Part of a small language model's weights.
Architecture: LayerNorm before each block, rotary positions, no biases in attention or MLP, untied embeddings.
Training: a variant of Muon for these matrices, 670M tokens, 9968 steps.
Each number is 500 + 40 x the weight over its row's rms, rounded and kept within 0 to 999. Layers, rows and columns count from 0. Numbers have three digits each. The size before them is the row's rms in percent of the matrix's.

# down: layer 4 MLP down (transposed), 1600x320, rms 0.0314, rows 1553-1599, columns 0-63
# up: layer 4 MLP up, 1600x320, rms 0.0766, rows 1554-1599, columns 0-63
down1553 098:491404532496525515553568559440538560496545431432523532481468545506504440479551516551490500522472430423482505502496571501454522435448538442583495540489522534557444507520516484548443505454475473
up1554 103:481438525560411534481510485525511477515461503520495511449491463517514519497476443439513459513435501418482533480518524491574527583482528536512494544473519440473513558445541454542593461481448531
down1554 108:514522478532493511474510501463519511448503429508463466525548441540546509492502417487492495539551455465522500525538500477451529495506511561534599468476550505483540557472494475449468513487480509
up1555 102:546421447552430470485452492488509462445514463516532448497570482512523437525430519559546549461457445505530483575468521468506433510488530462441475552439550479506495511573474473476462488527533474
down1555 100:424512496533496490474568533456538485501564477516511533464507534538562535463504422477456511525477403472491397463482490516449552499518526476497478495520493542393482473546551554499527495531541592
up1556 091:489506446533534499466436533518448503473529589501539426451502526510460486503485456441518422446445487480505556560461500519450545529490504505514529450458567524490491508495470479536476439451440476
down1556 088:501536526475534516400506461460491488480526529540478487454528520454433525481406523487455425469545489566509474482467550473543469531501528526486574505481422471471567480536481477442497453455495533
up1557 103:482506508471504483460522461415455418520518525543510474492479523508568486447552501485463491581500562459482527497523547535504565517533506516530481454497503444472504522565493439496528482491412463
down1557 105:475424496502514504534508487515529482494529472486402446531551509537564523509560521502446534571520503453525449497462395540507496562501566571493482574562442541438490550579446474506457509483498467
up1558 099:523440551492485491491462495518493541501512598510446539531554466467465521525521526542566515522486497470525459512537540483553508523503495580490535448485546478559398550500557519500505474489505551
down1558 098:462507538461508519497546469518514549540531506488542545566502515528555508406502478502480502564537435507490512556497522471493464543568523523511483585552478485497565502494510544472497449463507491
up1559 101:591535547492428478510535496514441470473389472500475467436491555446508458504484484431563518529483437475527531498544523448533503494483532495587509444417458502565480419446553591384491503509453497
down1559 107:587503538488553429481516565459463451485519449484504425599478492432538481515480478498480509411497488485533532521557477564462548524485515565440514544476442547497511601485433538566512448507509439
up1560 102:549399517506489531468433464483500469465500561521429493510571510542567461497433521513488471470511501553450482510514520599443463501461449495474476476409504492525493442473473529582475515547477563
down1560 103:443492590554506543528506471462474480579541500542461501481566568491559502551457448469507549537578494504534598518408430548461548487497462457495504475432534425465528488454532536596552512438523518
up1561 097:485503511493476516491549526501527436480578461499533484433500543557487528468546488545532525456560495507504469490532504560540456476481489482427497530475479552475549478501584413506506480505520510
down1561 096:554527524502498545470491523483493544439444528540482471495527402524502516521524508452520533506468507485579522462502493521529552502454537475526598469590488487495468495509465515571512506512517477
up1562 095:515493448521522411457387463515447455475478471559467518493495490450518515520480504562578522443478429503528467549509509585420579612494510542556512512481475527533495510541532595533563542517487589
down1562 103:481493463497471518553483536498498478455528451507476550623479547489507465474510514513476533456518474517507554469490501414521560477556521514448510578590508525526496556498450441487464528480540469
up1563 099:484562475514489489533435480451478605466518508517555559567469534504569513551481506461423455447507576537501520453522554489500495535475513523442586451457544569412498459488556454587537501603530431
down1563 099:590518433500518533478509445503498522529424471426529545550435476515424494441512487532519505507500550500500587524551510554535443503482599516488535457539478547503472442499493509430460496436553431
up1564 095:468480465466543568455513523424526503511483503522536458548543484495471539522470453461543421479485477485481440534497421568445487472472441504573468459507538457460488513509494495471560443484480550
down1564 091:450491517485528411506596453481548450452500537453509547563556522475511534456528483522426507452475470548521479530499504499566489474557420506552458531428500549565423476485548494459467562531492437
up1565 093:563556533540384526452549516489484488491522503447506513529527538501520496521492553555501500485533510517494570463526492520514481457483545547456565497475506503546562534496454540451540509492554426
down1565 093:507468462504499543491453468549475525495462444499544562488510485537443512568502506469443410542525508447478519518528497488537493539489496505451576454549545477441500490530465517517549451480439562
up1566 099:521509538440526503459491464476488528571514515507526533501511489574522408548519542481576509518511468489515419459560461516472506504582514495534519511593442494516451513498541526467505525491558499
down1566 100:482506496515561530502478514520506612522507525564515566526430433524549481485518467591518499535508478591558489525516427465484540540515493487549429499545470528515540527498458551530430533488502522
up1567 104:424465447535495479585532528520429494433496554488487468425528609535513498588531508512537459511589485522468509428563498482494500492485539580516557532527541525495486449502539503559458492579488455
down1567 101:550485501520541453520510537548516485514473504473532487514484526566537433440524487593476580526508459515526489498471604559463458468458497495463499456550529475457516444541533535509412522448505523
up1568 098:485511471518507507442519489468490513530542479490505521558449529472463503479500457487506517447520463531532491486465422502605508517422463508493566556516533488488466474523501467527512468501494444
down1568 097:528427432534527571530524436513521455524515553543451558582498534527458534454500508500473436505473557410545495435519527610500512547505420519506486555503544560508565495506522492460490472583597529
up1569 097:560494477500528512483476557532450511508505524581456487475527536512555568531523464477491489547429527544509488437491500507535529514453481503490477566527481482553475485419552521597496465552463529
down1569 096:453519528568454496479460517520491499517493445549509533471407467527471463498520540431497464430488502536444527446523482505505466512537513532490526489456456469556568483470518523433488487482423539
up1570 094:489518552467496509440495517465472520571479472483533496617500488440502542500525533529457443452531504498399503527450536590545442483512526449568454408524564488560515442578478522427492447515506500
down1570 090:509507441513477440596553469548550528479485588473473470517541531489474457494442501537513497417534498478536519485468481452471505545524577516487484493447454503496505426523515483515585561581498497
up1571 100:545536504493479501516548455484473503553490489439507480489520454591513409460432472416480506508538517489539526515475494482447565548491443522522478474476495437554548461568491547506480513574466503
down1571 101:518506493468469403505485505582525485503532448467528517551478446498452488520482462506526542465455497563461503496587503430504494456511477472504461506579495506430522535410518474499484507511509555
up1572 101:449396492532542460507477479500438511504575505521504450501507507429444513533545521517463481478565496520511504471520492558471492483454483551543478480516585508486459514451552478532495525476516420
down1572 097:474523545455474530543429484496455491484461515575449522461540497538485476521500472483518518489472504492429538552496581438492444527423468463545491482441528526570558523457492496452479499495474493
up1573 098:504478477561562473529529463537459510532473487461465494468426492513512468505503517531540466543519453482468477497543540454497507475429549582427527455469491460427563496475442517520499506543466531
down1573 100:530467463536462475474566480550456531514537492521591537467540456454527480490490534401449412460565425480508500452506460517431472581471451553567509505497534568541560495568458526493490509592542490
up1574 098:560471476505482485501542563475483496490453477491473516475513568486475532571528528457573446559452472596479530474535471526385524467535501492532510442589503430478501483575476442460465471528500458
down1574 096:474503491548556531479595478449454456517530525496486415552458518509486507445495483520506482513488557535510521508517478503492459536499547562524439487478480508493461504504573464464555536410512522
up1575 107:474508539501569410464612468482552506530503471490465487544442456523490556501491512496549457474483539504541521483523405516586559547424566551540500452474498473487546532493484535527457477476543512
down1575 102:511437475567452492507434508559477474567463593513506451599470530552558470517558513491499469553488486447479523515510483495484497512448508510555489472495580454507500502459436464569432446503471489
up1576 109:431447527508403517472504429510528461484553490491440600379521523486558514487404497550467427492475479523508438440469475589516537535521586470465549521474527528500441470466564551519510491491476475
down1576 109:538483520424508482462493451483493486537494506507521489495556431547560522463557498547486467466432504524508473528542461510497520492471506441495506453607535550500573527560497553585565498433582502
up1577 099:479470496503457459448525442515447551476504522524498562493571456426514484437542615528507493484481583450554608540547513484482534516510541509545477499442528398461501511460491574490439561535456495
down1577 103:518502567519496579525449416436492521516517500511457510483555524448460524558530562503463524493413459477454589543541443512471492441499536500462511567582477504545494505521486373499432552464417546
up1578 106:553517491506465485532559562523514478543478514462525544471469504499546514536533459519462468459511495487506507493441561448503436513455482467530458453396430539611512405483439488515456522528516527
down1578 114:528488489497509463498501536471435486535526464482514506414488491543537482547481493523448526520552509470512483484524470553548495507493486522528515522474397527529474548467504512474465501528574499
up1579 098:542494494463467492490492517489533480507427431515528504517517495520482491477523535453584482488487475557417593543466522531457492493522506487514559561474552480486476441517487509468495535499507500
down1579 092:528483568535478503548557494475484585582522533484520491480481512458526453564538450518434484461498524543551568519483496555529514484481514464517553456461564479544545539414495481489466487505537459
up1580 100:486534543491550464543495533497400466560476530482495508505539459478541520434451580512543491492418519535479504432480470478537526476513513460553489480493487568531505531493501456504474453449563438
down1580 102:524475452531530497472491470535489525495521528488473430623473534529433499553489551533503555496511493469524544480491548506512466502530525529423567513475481508512465473497500456433558521470460467
up1581 097:476491515553541533577431513520529449558509483460489516463478491498515402553510509480513505417477489447535468472585520496507414554503465500487437466436532533442479494594541580484484484501461528
down1581 097:544446499499522513410474512488526479475529516499533508482509551491521594482415506475464460478559511519476550445486516459520445504493423516547545554551469440403477500528461493459456492484501480
up1582 101:464531489499558526490481488480499482486487471589538580533410442538457467492529472521518496462473446528479541537489531596499499486483532509422510556552473454516517523510507509496475508532461543
down1582 100:493490503498477534443505508443472504456502525452519516501548559421442469497487473419439597446471527534444484518469446484515562501499473576567546479535449453477537536495478481506467593443513494
up1583 100:499485465485481491413555548514435496537456466469479463494501561498453466463504519547536473519430488551428597466470534505593546535480455494547473413536544545562472551461461472455508428488467549
down1583 094:504528450423517503492559536537467401513506511473482469546471481534507469467502469559482493485459462524517471552495624516594502482407443550532529502472501540538510552462519484476448500462514467
up1584 107:519557520486463521530484512452418553472520510409536459487519483541462556507488411581467518427462572514453524505448523516482564436503573551554583458544435474509516479495476510434394449537524473
down1584 107:505517510559498478537484474607449542508498477509507499404503483468497536508546524443539503501473489504518488489476570565385546494445500510578553492427548475503589497502506472548459547504512534
up1585 104:451476469505506500493524427513502559481471458486465491573505463529529471557486406568494536506519524498496439506529425462484532548508524449557503475503533450522480468522500533504562507444484512
down1585 109:467489452538605495496424465516537506493454450517496529474515569510506536536518439493473459485482527461465529435496490449537466501505449492513526479481531518524470493524514535555447560525526584
up1586 106:532502479586463474514484550498427458491421565462561498541504527495476472509558506505462546447487489469535483458430509498531482510473523429527570464498553534535459452515572552521507446555527476
down1586 105:516502481501486503442488457453507500504484525459516528557488528492493487494506552545522515582430474488510561530510540504513542520582491444477467547537511615539486469453481495447526554445433528
up1587 101:518541584537407509460549462541502530483512447503507520553559426508500494457488534568506517520565558485524474506504497542521475436472549521414488523522480467462576466536537553456507570489499471
down1587 100:518553484500484456489513513449529531505412496584446551571455532504494468488445523437524483467529473582435523495478468515538512455434495517467486477538425549457478453433483479560519539450469497
up1588 101:532490416414580479523531489513487515492411464470473539509484543473455453480415455427409528424476459523552534511532462550506502466413540598479505526495541544475545527455535545463528506464437494
down1588 103:492530473510468504438534414490564453512436519486463471437436589538556470511441486500556457496566450496472441548492526432472544444532531478456532513532484499498466414484450451458564504515519464
up1589 094:515595512530430430516546432504499470421539472513509483475542558492425527534487495510487445554486529560429539527524561458546481503564454495494449488482436565475474527568469549591462499479503432
down1589 092:416513473433461573500514450532572478531463478472471505538449488467499496443526530571530458495578419525463550497485509441503450528476494507499517500473501560536600513540522425515511470506510609
up1590 101:560468544447526482513534482509475463546468483444409512519496488526526561459455492479504471592500495511541477496537534516458549434531507529493465487456520462505420490447526498419479468507531481
down1590 097:525530459520541540579550521509429496485523540482547515566526450558586492469463520521446434551456511470530465484521466542490496551464464521539522472557474539506462546517557488521515541531559455
up1591 091:441484519468492466521517445556485516535527504623435518513546459474503395538525483535487504472493506469532582510574493456489484436515427522567554501472543446532475487438551411521465530497547497
down1591 087:496415573528463464437481562537491452442509456544520538523457465584505582456557497551520539476473467416517531459459510550477560506565474491516489475505441481492468447541500502498461540544495514
up1592 097:493499432461408552472462462466537452449492524503541512481490517465515466564517480466446541487469407562401532467452514458528525573578558496473513475471518564502540507482475487489496494531518549
down1592 103:541524394569522469521477455545489422468558401573545509423502488564516545541453553481493462441483486398475528534533544514532469456524406471533481452568386495468512512472533597481467513587475561
up1593 106:480504565546500446558496471494522515615452509521517503527503533443513521439475467438435529389523529539449544436520583476542475521506489476430545453470525448473501530524512505460544535488591533
down1593 108:448500521491491547538503426520458539486482556530441564513516466477486545447494492485507529483492577489570483527443513541493519441522472535516496527516516499518492468483518509526469485458442464
up1594 098:610453491525478433529527476459489505541497492509410506550501477505528475484566518476494518509535520519583534497586504524582520497437460557521541443493484520561428503506515476495490533447514478
down1594 098:510509545494525454539482490529600496517509544490461511377591464497491490439492530482473514539483564469530538426518532486448494536511455527463470459546475489581501456461522506479490455510558463
up1595 097:448526551522580453493516526435507508552554488507500506586507477477475501513541553569544566542512522540565540578456512532476447495496497534472492510484509502530492488473502556443530547471490492
down1595 097:482481526514562501503487456515491508477477527514461524495520516521504400462549438475461564550400477474463484434470453527461488497503498466467482502542497433456532523489459600439530476501463566
up1596 099:496412514490533471491523507500475459519524483501558443562551469471467472522499542439475488476469457450515479512518515501556434511514521542513417595595499480508493538547535529481430477539564494
down1596 102:521483437498549530505494528520481505431523446443508403455521507468470457472467569541382477526473491391482467499488490496474515492421494523562587540543465539443529506500523537522421548503490479
up1597 098:498472463526473462493449545447515397473503509517502531524500524523542506561616507519566497503423498396501524520451558512516532511495432500540472495483538464453477539454525566492506468536469478
down1597 104:508520445461560498548412445534558432413461551513445490460438423465442506488550558489511536454523470462485544516500561528558485470469497523437477493492438480505496476499529570522462537514432481
up1598 107:524562468513548530553522475533490504448552483526428508515557476537513466520454588562480553495470395452542468490476453461489510481527465515493467457467512501467489518589493532511467539499555485
down1598 106:491503414504487410492493429508503535481534441484533471556398581554437537482556523465493533484482480455486564533483507541500513543536498521534559425545583448534534511498469463466501499493532458
up1599 102:486514504532497564521535500523501453446462543523476529475454545588525473463550545570460485466474483398462476465428476587549521468446491529508484469403527540509499448567476482487483543520468470
down1599 099:507549529485471455518510525486531501491473529509476492501463522568526527493581483452501463542553567505464443517478502482576471500464558510413447472492487532473513509487552522532484467493498586